config.yaml
num_attention_heads: 3
vocab_size: 5457
norm_place: "peri"
init_std_qkv: 0.0365
init_std_o: 0.00942
init_out_by_depth: true
beta1: 0.9
lr_head: 0.00666
train_tokens: 93570000
Each number is 128 + 32 x the weight over the matrix's rms, rounded and kept within 0 to 255. Layers, rows and columns count from 0. Numbers have three digits each.

# layer 2 MLP gate, 320x128, rms 0.0862, rows 30-46, columns 0-127
092142105095165110071120078096114112058119108151076080068127123176139116179096143158123088127160185150127145122136129119166078165144151145128053108144107140160123180112135069102070146151224150143164159170156123081126136083136085134057090144120131152131170107150089106119114174098186149090137119139105125172151103084100180164108121159106116202160158100080095078081148095169114174171088
102120130179177143117162083125133133142114164126131119152097087134153123132138104167114129174086181191128160115182119113119142101109109175081173177093135119113120137112123150135112132110194164182145175137191173090128108134050174055144123153121138171086052130119069168110197157135085105154164104190095170105203105118071151120125117149149133125106141112111130123105146125155153138135092
082133135135109154148170115098147119091117159162129190151132134116140169148164105139172152156111134119104103127066083191114158162161153151159101136117097132121124084150143189121167103118159122122165087099144107135072136074119141114137146120143091131126106084078112147105102121067154079176139120078181127098120169094114112160084157122159146143175101163162160137114157103087125117160103
122178098145089186089137195158096174067131159153115170071144122129101174108106170148085147129159105111187136092129097096071173100110092121159119165104098099133145131141120044177108136101139118160138101125129162162100152097153182115149152154097067096105157124148117075154155096193144107174133157102130152085137136090120110121105094093177098200142153111122155133181124134169152068066125
115136126149103134193138074087121085144101165174162152136133123149032144109115155175157121085131143118129118139171217141151124162158142181095119108140089147144149103147130119107050100070119107158165139159164084148080090111135106143090131142132148124127104163108168136063119140160109120130175147097122109087132173133115140065144123148196180076106116096109103140136100093176147109073189
117149187121131114141067137078103114151144120137086127124136124157077137161072120114131117115184163114156134103154088176130114121111072133112044070062105158115089103173052095115153127120095114099117134089117041156132081141093116122143144111120136142087131139094166172113113112117130105138130165095157100191149162146118120111148111096114126125152164109167150102104128102104031103128122
118144090148159176124172120097073127125103114123140146105124084069122085166174162131119113125157185187169121149089189167179098132103096120117125152177173128100116140133155149126142095121129132100168099189127148160169058173161099135137189166125102101118133122099133095128137160172107105165102187115089085135153132148134108136131179172070171112129105103125140083118142129113175106101121
152208131164138145166125140171117103126131108162125186168162114088107137071166113165118150155121114106132121118119147159166073057079123110123183078061141120195091106094101116088123148087086097131086202194115132184135116183138230155184101115091164195160111151121130138103164150149109083116118207168150147127125094156136081200148150103123135149094142106116122126130153114163115170099122
131128101175129059072100150156126116119117086128122130122190131154087098165152195106118142134130152112171107129140106159128111202187165150136156125131154081143091177131107125129016119024142196134150117164111105191153174112183144131100180133170078124167116140131117122107157097200133089078078124141121115158208162125129104153112090088130164086144129153133106140076083179047164109116061
098098142102162139120131160163037187169075166121137153083094162129144153124089170201151145157162109174141140173146173149084102145116023145165178082115128076109146099054108162137122131162192123132113146045124121093145114062123148155187160109133086089082097166129135117126116147098104108127128107138106120187114152106123159101109109138126070128110093107105095122089082121143134103156129
181107143141140113145119165140091197149110068156121138139127079130209195101093096118096106137113116117120152102142146157111174169190107141120170183180126089156087148177141097157070119171134117140151133104152056147127160138129100146116229099192085113096176132131133177102090133201144118061113083092157121129153123156152162132136137138147095118079086152096091102151106091108141132089099
175140158073119139086103124161080164127067117161089146207117161157133132144169181149115202132097092149090048009169094126138135105137166158137172149146152095132090053131122117155066162076178117120188192143090114134151108114110110163182093136095124123172111160101143136089175168134095108158151169132168187102076130166117111140139155165144157098113156152082118159112127101121117169091124
094112137114192176122156111172102117122122095108124091133082077152167165180092148147133178092155101199125069128128073138146107097130186133123151092111169043186095170115077130135113096156190135191179155128122106154231079112115165071191172100142128146131127190133085130118149181147136154131102133077096156092091123054125082041114155131113121110127084126071110131112129105153141129113147
122127160115149126114135135126112106127106107163143125136137166189065105176089083156138191123142163121118079123131131118112146100173119143109123057153187064127133117132057121127126184125124100110162126081166162116155159182134104069147180103097130147128098119076175104107094108102154071148147157154128088156118159167179111195177064115128077137060155136106134088066100096110059143032139
121113147056117125097156164166103151100110092135064117113136143184109083108172160111143137112160124159108120130159146191112115136102059160117070131069113123155091141138123108094159200146113126153143123175112129122159100123131134156112187115086131152134114087120164148110146113113099091139141201098178115130109073085112081158156162092093122102156124148098166129110131110170118136143092
133192173154145112134131140161123130144074183116124101116076088090129099173145095110136149085123118141187139136100159137155187124154118136126120089125173099107114153134101140178172066118112183154133135120166117180087162179059197131173179150158113152087192125109168097099185153176148102080168131111154099124122137167125181086108156140123118109135130138152103090088119132114142154110150
110151125068155141128047121122120121163148078160152099079182073136119152126106136166073119162145117118136082094136156094063078146106082109095153095070131098136053126200074106101076156123164122152139102165106098153092167121158167132158070157130132144154108138067136140064131170218153099104176124144142159053140153140098147147178116157120089109130152151079108107078064145122140137127142
# layer 2 MLP up, 320x128, rms 0.0859, rows 30-46, columns 0-127
127096222160130087109076141114140134098104111143127087075114151153118119193165110139087197108124129105093204158173136101150098112106097150152105114145127166139198093213143043133048056140124162122113151150114139091159094086176081138123097185102195117147153125141202147163113186134176133170141157167120108116161107152085109127186149119147108124176174158139124175119128141130131076146111
129138130087110085142144193129149132104098128179155164143110094129130171107137119157073177152155052091098141163103128135123098115120127056148170088108169118135151138150118119082153094100133147109156111129115111152140083099132132163175138112130155084150123098154175095183121096158155181146148110129131092135134148099098082065099161119150136101172184203109110108150115100138116138169128
152188117044104151189151147158112141140155121092136095145144116138190174142130119153177087174127119136137164146110130163159147133047148147133100126111155130129130146106112144062128147151120107094143143157081119136096151124118134116108083137114134194117127126124116166080148186140166136072141099138107115101129102155104159166087207170126127111151112152181144110136152130111149165174097
147103096072123093093109077146143098124174148107135097110169131110161150166176092119118182156123118145138123101157104096120126122140106117137132100112177080107144127171125130142133108166124103087080114070152112107118082123169158110183113114132083107125172099125121100157137136121164078156089197153144066120171136150075158086138165107094230166107082162095231080154155173092107140177159
155129109136133151142120106143117184133086147094133137128137114106154143151198134121149147124151074114160151114108160101120159133103062136095151132161125122147134133157168156060107145112152118114074108204202104069089170115133176104096111145130122130122140133077128166108153123158113103129130155118130126103053169194147167104133159128140099098145096074125109118079127164158139203092096
095092124159154120118091165131122121144127144124082102140114111068152104081164113177123151105114065149172203127116147061164119099148145139152177150107046093139170131178127098166094215132137138148106074126084164208112135159121127168109161183116144150145163195146130130131119147198119105105159153177168124104172159155204129125163147115118135117140142147078128091138099131134183097096127
176101099125112160145160148120096143156203117075120073106126104122164154151109158138098117146133157133087102153148113125159097133148096136127097114116187068104145086138116141211122145126087140093115151130079098137113166161136119132130160105126132150132161072126133130140129083153110138132087136125086141154155081157116083125204123107097139127126103137148144059163112112130156149154160
117127122103128040115142090058170085079166141149138078093169194093114160152134139130153096164152150155158149123196093127163099099158146137128140089141169171180125108131150112184151103151085141142111120159094052170112075178151137162160139083198077179196129168152122197117140107145102098085119145104123159096121083183155113169130144144145154197111134118136088031125148104122126100134199
059099138136124146149093095065173119139100141111157184111100193123123074200201122153099103117146148160141075097091096132137120115124144157135119090088119142154144146109164133062114084138141126108109157103138161074076118179201094146124154135099132112126092100130127173134112111112098137172152104071117108120184128168134121106196073092105206124073094077149083134178190194152138099099117
091100148125088105177089134099152084145159118115112150147239100121146151159175110113130127167149072111169094080109113193119091148120106109141118124141164143135120176111099131061141150103098183080097171110162171143191172168165153178183130134092122137115097107118103130080128143146131128101119133167140167147147077099140055154134113194120104123161158177130159143111110140112105113129125
120156129061144117113148127107134141133114105143164091126112153186101077124141124130178115133129049153167167147155170080048121115091102154129097059141111157122101155108120147117170086144137099115175115163146140110145112139145129091128129136124166085118153083107142125116102165122081163122155091215165137143189147116124114073081085125223130158062119131132095150114138174108110076101121
146111175188119127081146114101107092107063101077152137121176131125159124108119255135140179141066156113108086094164095091134191100167163124155113124175101128054061143091145144143099143130122131143126153157067121140120228138116045145110173146175110119144129147083144084133166138164056170191163112128147122118082160193131157137129109172095108110071121152117085151150159090024092167078151
102153083166069148140071136119092185130197152158059173081139081147140112142063153140088108150084033094196102128104128093141125159126054100122158093084147185135136092122161149143098134082077115116109146119165110083127159090122179069121177171194107116127065063134131086110172116166146117102104157157126103119130123096097143158148106133116139096085197165109148103123107125148071177173077
078113114133105104088145158143148180112100052160153137139114095155197161131178166121135179107119150147148112098155161126095160091114113173108096081151196155148119116129160083127123120070106160122177092188080137190180131118088126148155099131105093099076116189120097140109110118086121131112142129153166173103126140085145099107164135151116057132122111129180134173120090131116118094127198
043157124111160143108096060097139082180106101131155140139162121116158140116116141119145165150134124127145160137163159149119160075153141143129157188043129151121105131158150117147102114169125133126108115105060114131078135110161072163136164158137126096147115095154086174158159124113082033140106157094082116120044147110115155124047197145189110111106140121156119095095134115096164131160117
104138150042112132175093149149118131123144056184180084106113092098105094136118146069121141106198131132154149151180170111161144128096130130157126162126096157139122193098122119164120097168081212146164132121147143079069138113166085145125157106148129063150155129142081107120159135153132141159122132152151128119069160150116110141130126116139134133153108140176114104137081078000166074110122
109102128084092216118082138148157159183179199209111115129124082114129065174135130050172094182112119164197136111132132106128151126106091109097150202140097114107118138160093112160188150091084115069094053102138140137124107135131091086176134160192131136153150090146097134043139132143156156106150125139088192138108126071078200149187119112168129201163137097095157170122130123106107132123121
# layer 2 MLP down (transposed), 320x128, rms 0.114, rows 30-46, columns 0-127
156193106119158144112127148159136118068177142095141184143132135135120117109067135101150135058086137161094179139143097175144143110101112097090070179155115091161085146095148118146130143137149073152122110121220132189108156070111171071111145098143091136059123124131051098179168096102107088079159162125096059125126170147129119147140100113143115131141173135102173161118067148183191144099173
142075148135113146119083107108153020144110170120168110113101159115090170103086128114161110139117129131128158198140130129143158121187109168140146175065124117207102135100141113145110115139166132171141176118119135098110113138135125115134139164116135196129097147140080142161189146119133094094093078141150118143195132127098141114128210148132113173123043108097131092098164128120143122090140
119109161171153137057125124092095115178094154152107188159133178114112144060110171129091143158132126142085121109094178106134087129187122172147151148115122098088112128132146105142089142128144155149088153086118147170118065105094158111129177110147119133088156116119186128170112112157140111145085139121149136119114159096106076143171078096159091164127111107084126106108117086119100140096129
145165124204088189075171157145148156094178157143188162114147145132092131116164180130070147123120141067140155116100087101090139064057105083135105127137169139138137148066107097153157098114138188136122104095133130108126168109087200168188069149101112110122118105114095071166135100171110079132159165108130162156099161120126133093130113098117081116198106121103156110148110127129127104064116
099090136114097127145172153147085158118157075156170115111094126201100105089108159136123125106100135151131147140155123218101108146146134107178088135071150110131119148108107109150155109155149110188163090047073131091137145213091113181139139113141094091114110117130136113122102166125171087082159093192116145156187166129117124163105097134100134146090135160115107114140120109097138097197130
123082120160171107069102123106125117081134100173072066151086150179124094196082102107161173074158188109127104124167147127115157133099084129100130095158066117152133114162094135147136125168090108145154132099146078138106162079174197080164192146173165127138195124097124121101124081153133146117093142068094076149078134117093116182144110134164159175106108133117117110101169109107086150128123
196109144159147125092134082105133194074106115160083141156108121130106135070108100097169128134144193115136163107126131142115133171131124101114098180186136144145114136111122136096172140109149117164103119131139124095143063104109157108154113175126162096133145119093141169139152163102114050149107054099132150136145122123084129130138073168056127111145135171097123144080170153123104130144140
109119190175103165095212104080146129146162120105070098097166145174112151186085130035182113101130114128100188114117077079126137111081119136172119197117172128118138126102133166139091114129119110165143166109115182093144142108133088143042127126112156086133171075102147147146070074184143149134111078129156137129180138118114142167111089106104100099174120133106148244102135157073161113137074
167144044130112148131151135131061164113134127171123076129113128150139127155083093135097178080132134065140131096141103131137132144090168108129130131191173089069119132162106120165067167126121153146108059076135056174109132030120116088111112107131124137122159214137151128119156105211149085106093130095116145148142101112097105130145163122112065156169205171086149129127093099122160102167154
147097132069109101124106161129147115124093132141087129152093117099131145084144129096095126177168175082137110137146121088134139151134122128156178104123188112123119164131137115185095171117180173140158145103091201050132123084081140119100169096136192093091132168128129129165145156067130124137117170083109137151101078152145174137129152102142144097083126047118154151108147074151128105129131
102160071140122132166158084163101146116160150147035128119151109095069134131098156179117123130100084116127119144083168093157129114121152123092079100097128163171206158120148205106121159132140133141099138076109118126088138102142127113122093158124153158111076093082109083110210163149136131178112148121115112051114155074146149119124159159089098114126158142070164065130109095120148101155156
107084076120115140175129151137150155078146163180167122163143137106055124089129075180167097122153203134148110177124119132110172205168113101103104069170112127098207186157140087124145090094118077135135079143086113160112152144100109079095199143121106129120127108142123128132143104072153147071140073098088091181195166148086155116139063094161054147168162096172118059092151137123158069193121
112130099109189107144141123178123106122108102118133108094054106148195123129106153090125151116106159187135108197124094100150091120149129140133173122090109074121179119148089123155143092159184123134167087110101074092188119138103188111184129143126106204135184217130094124161151094114117134194089201065066126125106132110131108152154175131141131058154138131088147176150130139092145151150164
137125148095131113129107123145103091196094164103134140126122089090103147154109100127136070147196084150145140167087129116129111166134083111142224186149075117114127132149114125138130125129138137187147155149152085138098187138161132138106165120140158182148148045151113200178148114179129169109113086101143131092147130110128134127118161117151189084120125163132142119185132191101156153193161
133124156149132133127102151147079113117101144092117110086121129108110108091086086095134152113148103179136072125130089118180080181136156133112070162078159157137119179175161160100169048113170226148120169150119136107165103115115089159210143122170106187165163090136155103112111167137146108151102154183147109138138129201149089099098148110122115152110102110151088146081077115165116122117101
098139081121123144134102146117141138066208115145138139113166154133148116135073113168098062150092127113088132126184117094109105131117143129162107209134058193136108128161099115093089177094149087126082097071116102082131090104167064112107106115115104101176085187116084165130095115068089078168083124098135123123143162119134134173135076113087078132106151075094162125124114113154105112145125
170149122123092092127105120093144129183084178164095138094140176140135093144160101191172119133098161079101091209088149144145177180144144146116154118175132090147144137217120139134154110084053112113135142130088124089109121063180176118150187158133113140109130176077153108077124129106059127163099121095127064168142084051112131179243128078156105097129093141052139148083100105104098127136119